{"hidden_act": "gelu", "rope_fraction": 1.0, "init_std_up": 0.0247, "optimizer": "adamw", "lr_mult_o": 0.89, "lr_head": 0.0117, "max_seq_len": 512}
Each number is 500 + 40 x the weight over the matrix's rms, rounded and kept within 0 to 999. Layers, rows and columns count from 0. Numbers have three digits each.

# down: layer 2 MLP down (transposed), 2880x576, rms 0.0369, rows 1539-1598, columns 96-143
# up: layer 2 MLP up, 2880x576, rms 0.0506, rows 1540-1599, columns 96-143
down1539:550541455546464546461433535455475499496502482481623537509557521504530502535567520582415477495532555497456503522502548450513516535434532502533469
up1540:492527492509453489568472460565508405478552478504476458573472492408476496520502482485467473592514508487506480548503491530504546476473560625433477
down1540:517527465528493537550545531527486560480484505484500464529493561528482498469518496434519507511502525487500456510494487511540507496430491511491477
up1541:455624517526560511503421462493511502562452481485445520456499556499556518494571497495489552454551532461504513482521472480470461508502495568458511
down1541:576506521474601449516504547513538530522435531538482458494476569507470554504477518455571492485509418511535528475534479494462474565494513494469540
up1542:424547472521465475584477507435525463498599478501470487484554444441446496513521458428514456512461522538554478546462457481468546566498556573535481
down1542:571424505445506524535516505475568534526439525530581524516484521615462484506496478576456568464562484411475520436501456535534422438511441430544548
up1543:543516520434523522483512533490476541549529520548466515525511501493485487543496502495556541508486498531531588564572477483435481511468511512484384
down1543:549581519495403515450466536497503508513540473513504589478479451539487519469518456607460452568528420512483536511491503480493568468481497477421515
up1544:483519566537472511551565489516550456469454459453499540578484470468479506433480444478547494532494451447493525563513488428525517499487523581507470
down1544:495443500548519467519539491528514479487535476455520454563491507531462500513507489487487495490501508422440484466523551448575529511454511511522513
up1545:529506478533480488468491530537467501507495514518466561486460455512508528444429474469468478466486582466500549543511495516547526521480501490616490
down1545:447496533562528477423484548483496544514486526465502507550462521537421466538531448497490413527520437475494567500567451514529534463522483418474527
up1546:479514590461492456473475501611502481496521482500474569490440514443509414458478433505449454525554504483575466545517512485450573531541483579464538
down1546:521476487573479535517520509448488478491513489489531411508529526574513482458488541557494513496429444464488480456453535510468426503521545392519518
up1547:528525488453520455582523529440525503511542514498504516433485455525451469502505447503514492485484492485508538509512495497483545496496575466476498
down1547:554533459465518506487507444512528472518478534510483502512495498477539543480491509474551498576459455520531465511474497535528580497520538551589494
up1548:496433591454423535465506484570415461494464472482462445559391475468508500479496481529525477591510514497543456572515480520469575509546524480439495
down1548:531489555458463459535509511509461365475455538480546505509398498557516466498458559494487545489474567495556477512501525525483617476504570550507512
up1549:476486574554528479546532557477492490488531457496508462492418556530495466526477450501478539533546497480553494414469534493449509460439462604488504
down1549:459470497523496482548548545452486574512527497494503508527486483546542557521439483469565476495522475512418465447472536555479531507445543431475524
up1550:486502486487536478517491507496509519476490544509468476493499404545467487489546488419470455524537525532475416463565500470493517539495534479446475
down1550:472485483522528508536485507514496483474446426440508425492511525512512554469482551538532563461490501525554545468501495525565473442465490440483510
up1551:509484542541450478491447536494481502562585437427496510506506549461541493442440468444518508487516506489480510480423489487471484473431551491439539
down1551:504458572568466515485398491444461519526533494483545450462514515497488515429527488459541562474554544502456522450434551527458436481445548489462541
up1552:506483516499455456550542465540453440489520457517442532495534501443518459511456518546450475580476456547551452451455451419450443449505552496521479
down1552:506472515450496481488480453446517455491502460506507526538472482489501498491491550482542479486527477421514474544518523529450548444482488474506514
up1553:502456506599462501516470528480468456503392469491470550504537509505572431509523445429472451508576481497454540496544461571443500528514491553504540
down1553:542508518471557535569552523546466422522469530453481495472427505504486458505484505475484533470498543450544540528507501487522521437497461525512465
up1554:470470480567525526430525533552467501488526508493500534469562502482535408503481586490437514490509441512488470540512454499521493503482559495435531
down1554:503485460515523407543527427418505535508411557522470553482535556523474415442529501515502509417479493439490441508548485571489500491443500493493532
up1555:487494555523453487538491516590600502585448464439485539530563558505516522425512516456466432495462510435506549513500530559495484446480507507494495
down1555:448495503484498514451500539484535506431546545590491569473458452502488536479515502490442510509525493479536480543498487478507512505503500499473463
up1556:526533538525413506542508470543444519406493460475486470442463555471528442474477448482550538488562530497518551496532504480507521466505489499399505
down1556:528508497508452533581508502510525487476546524434545496501513449460470478425513512507576481461542496465472478487437500466499528530463534498559499
up1557:545532497539533415487472502430573578450525436543454550476522422532537545516460451478549566547597496494477557499458610488498509519397507528518433
down1557:478432495511508449456608548480499467529427545508467508495515518423488477509531489580440395503542513425568510549552569501565608573524497461535596
up1558:488522502482466499504529501534467497470523520536459468453491471495491470574485430522512459553565512450543533499493426562510529481500504539492538
down1558:497488435502540514501471480526566513507498432485512565520529534510499474461544524470501500453474496474467533502468559442494528506493473475519457
up1559:585511515446528458467527527427457478499455501521556472547502500461479473503433527540514519542521475424552545520485457491460544519512480476497489
down1559:486471461557449528497498509530509535516529432437483517490490544491528512506515480468508551508495510512491503530460543522573466521476461553470531
up1560:468496518448473555479583433485534509553475550422474579458501471493463420542442501389520490537580416449496534513485479420434456563509476511516487
down1560:458486473472558477423529429502469540509539472488445593506479493457535514514557480541445565566496546574483496542387551564544470503523493632504473
up1561:505439560476488498454461523506504510458513516434474434547516528475489493511470485505461457470549532519477536551436512510509408466447490507525552
down1561:408501533499486495503538578504491519430531476539563513512459491436532495432466477603430526516538433546447488495437485457509527454483499510443485
up1562:461478519493450525460524477482492452420503533465479479523483535467518482482460468491489510557503490526538436560470510545535511462573537494450453
down1562:519478432454477489451474565490494526564540495502539464526474485426468493497549566517471424507588501550491456594557500467448493504579487531525467
up1563:524487539502474455457453515522541547519429479463441434570476460497502497485475417516484457581486526508458492505541477484435518489410537474455429
down1563:570519497544518516496519487549454578496414445485517437574453512519493533479495511575577410549516458526487518534494528515384477480388503579515450
up1564:494480543537517555455506505478534519485480470417495476574487496462542465535490543498519518521514493442500500512549520481489561503423570574496493
down1564:470497527531562520472536457523496495488498479522533448515480491547512544453512462470549411551524509493512503472504489553571470483502495485510511
up1565:432426517507479492511602432503534567514460500452499550510393469461574471474488461431448481524552533473539502475544544537486474477530511483530484
down1565:470491488507477478514487513472490477498479487507533547524422520495508434467509415460450532563448444518577494487526522554456552493477519541502456
up1566:513499488555462551458532507532480528526495543539478460543474571440598462492534492513409439539455496516521465463530467472453497514470430473454518
down1566:493527459509553490400508595504454412543514459500428499470503460430547472539492530437559484502514512568463441440517522512482485420554448577531452
up1567:496571544477492533507428521526567474513450513534468559476445469473499462546479513458529504531606521474578518500516470457506482496495537530496494
down1567:513546476517542559562525528506538410511437482519605509515471524503523513476557534518531550501489473430534505548479426496474513440433499478447491
up1568:506516477478464530440449481470514505540519434402501508506510562467475460505539516543489482536484534487480473497597502519469549515480489500483484
down1568:548480483557499419548546528520467517490496557500484449554523503537503559517522527500530456536512477538550539474494439484518464479516491499470471
up1569:540518477546477541409500416516477582563454466511437510517407529477546594497492459443406444473518419530524527468485497491505424522455510493596597
down1569:495500509547579517528491451426530459506528546400525552524562488596445440483475458515487505505447468478490526425449486471406492501538536448539501
up1570:560493508501529474508505456529473549448551499493435577495443505551535463514458425462536502474593517520543578485485490474462511488530525511518535
down1570:473453567535572504493518536453499485427488507594474485505463499535431514499495447555478529565512469493502523510469454520428561530501480436508577
up1571:474461549492515622478546579535504444514493471528518437474483478501457500498460478415429499451486462475538496496520575476447444499507521547485503
down1571:487517529528553498471482447515508464515540486525495533491498514484492505476472541518542496490507489458511548484494535509462442522512492529506507
up1572:498516509497479535509497487481512556475490483562465456574480423535476502514560500449507489581506488453502538440509557447462546487502546471533456
down1572:481468541518581494456557488486417510569550479494448476533544553454483580501461490448562462474450517477573516442504504504477478499520499507526464
up1573:564516499565523554527543491468508545481501485487460500507557516529492484526527461392525471481542491500474484513588634522419472460528568519444435
down1573:543526511477591532497539453475533473524578513486469523507438518487432563494529486555463466468458479517443518533557490478575532475490511529472490
up1574:513521484507490462461498506513591484481507480519502474541438553477619483464500527458512485453548461471496552523548522486450494454539528510469440
down1574:513528459471540534405441510554541484441455501536491482525553467507518462471481599552491524517529510553507530584545497549441461550517489466525514
up1575:504569500481449515552495453495503457519417468508502520502387507442544462579560572505526492479534488481565456538496504508491480534509449500502483
down1575:513523540510457457498530524541492487455452459550521530547434513600477488483450456455513495529515533528538517496593516487553508475349476541526476
up1576:507548505534471512550469392574578531498493479529459451564509505543559537498507435504464531516526513453563537500590533487500540494492557546533538
down1576:462513508573479517501461427496540527454504493474490382443507453488470566510573438459527468515568502461542549502520560554512463518475508517514472
up1577:440557485484515481578520419516565468437503481563494506491506475488540521479457489454520516510491407443548511527439447415446451516432531421515543
down1577:496588470405528434519531508525507508499514502485514454515572432488455541511502434555554510514527520491510477526533552496489534567523509544533537
up1578:435522533474441452498464527573511531550555447482477533511500466475518440520517510528484532605505500456539542538511510529490464472487471506436481
down1578:522454516406555455499496570448537455495501471524477538511436515529477481523550591472476429523504501382408526514524496461462502482485526545506578
up1579:485545495502503473538455502491462511435452567486439511549439505555555456472499535462469538471517513444506551496541496456461522415498525506463472
down1579:488532500487441494500487528534472453485525555473485605509536491530433503488492471544474482552541506470499503477491456494526512528476509487466480
up1580:504558512488457472473516390474507474513525501488501612468516420476530427454457458489570464551508456509432499507519552505457516506473522536521511
down1580:523525495500524515492466474479500494549477540492437492471502474495556411534508519535474499501509506466500506514487505528501495526484484507480480
up1581:467491535463461459472544451520526547555564556513514541527530430509491547469585501385495501525491494532491533469521536504507462457497497528556530
down1581:498467523560481453460457439466462492511528539506541509474462529513546524406521467504494497489494524464511576518536508477493453446482466572523544
up1582:518526509538432554534526464482483456479494438536545458465488534582491564570487509507469526504512485477549538517467541531460544407448527485527473
down1582:503524483475542514483440516562475503530498539553495466507470537499504425565463533523500496467418448511453490469495526538521462546531563510480518
up1583:483604493530534458461446496556515587500479523539411518490569495502547539523569458523474537505518425519484522532505514501445511388548547515547523
down1583:442505545477550569600484447467438525536514514491460482488459556526572494443500540574425455514522506489505489445453493537456514496581483416503574
up1584:563470487539494503513573476550472500514460407482505501506442472509522540519514463419459461547482535538532482476526489567465494418530513498479507
down1584:506515468498487519538555454470439477515559541566568469540457549482516488537548428468467472448503550504566471517597528463490487462490493533530473
up1585:442483492502546488413503521508489527525455520549448486471519474473504453441460457451493430506522471486557487624455566476490514530513515553497427
down1585:534452483583556472539507520529527492505492489475501469458478438486414499511577425432462528534405394551553526460476421466487519504512466576436486
up1586:582429519492462452530454503524503504539547476501498487585439459447534491518505498509541555502461515457509495474500515362550462466519526577495525
down1586:436538518491518483487456435564522530477528474496507535504526561536475450474477490442486466384566519514496522469509539581502521478472486451531499
up1587:538465502493497505485448505541473493487498515522478449414494508475541493489532415486511496436478555450495500552505510491502477502543464523521498
down1587:504476456545449534471478453520519526511461469521493509518445459548514550511475498496509484514592568516490540515465490465525507500509530539515514
up1588:492520526456493558512470427449445496507468470493530551486501457529507492538494486445534490513477503518579496530518456492435454537437549528539479
down1588:511509454516521489479542541510548517514549522519427461499551530491440478436467501528482520537504481458495526556480517594522508508490366501499469
up1589:492513577445478548485511521463523448484511518488485502514559536430459478485474530497511484484521494465548565564463552441541581522514467578535480
down1589:472445467511502517560469459584487555472478509538521485455427405528487522491505479540563478575485450536540452525509516540466469473384490477485484
up1590:562489535517559479580506467409484530512548508527485492477466483523517484513558497475499529533533480540478475462474522491421526521441503475515501
down1590:489463510501540435514505458437470577541515415490500584487469540485486479537459480453516534469487476540468528466427461530478509513455524480468470
up1591:469528527550529505528449532430430534433526477504511516558512550483504457539537465517529467446535492424496505496455532543584471483497506490465511
down1591:533472509437490525525487530485442470546498452499505526551484532486413477528534438507513484502478447539501469492499496452442530486507476533512468
up1592:499468504510498545548419468459514546538474538426441484536517535518575523479510462496483498525604453472527550486494479536467454495466493489501450
down1592:489508499534499476488476545512537486448458475469419458471442507478491473553472498544526481523378464570531535456504504567558528506461558482435462
up1593:544517499512458504482476493509499452536473498509519512594461463486485495438483423495526552537556444428513461579538516477447492462508504553556562
down1593:477445519434518446504517506498492536469529462522499483475444417499369562502515485455535493562476613492493489512532498464511503494499508486505555
up1594:519535509552532440445484473504498548520455488519478406479538489467481535477543518513526468471547554515555568485527541504506508453532527483483434
down1594:518558472535522428423449561542483461499476440444513485459489456523487534508426488530457547468536586505413492499509426430434437446531537513535498
up1595:503475475502523479509499453504513515487413499497501550495483564473517488498526408509525478485489500535477554480517499494439541485486533456484453
down1595:507497517490507533533511507515477497483530487494511495508560443480496476489523517530408539462508484487489544465516489477511481547519445495448530
up1596:526471534481526447560532488549549490555424500507495553535439521512456457546494504503508470496491434508518526532591538529471537534416465503436560
down1596:489424521560475529469495528389472462509513541490507540479501493458495484498574480505488443579571558502502524485482480498552511457501463517517481
up1597:504522562504522523483514526435506465512512466466503526514459519419554475462462487521479518490571519454472534487498417538462492473523488541475519
down1597:551469502435526509400567491454504462477503544479490501502551481473504456526468476500575524494442536476465462527496534464550523512525470517508543
up1598:465476467547462564462463440537540578507494493491440560531443531515560422524472448452460512562534469473492550507533476511471515540516475526453568
down1598:493459540519464473505560525538533438455527495458567537472484457497593509485530494584543496546529515517550488554552448481520479475508523480548497
up1599:531476454489546577562479498487513549486498583490455455459606563499507490512578459496491536548548580453558492515499523524462528524494501471472511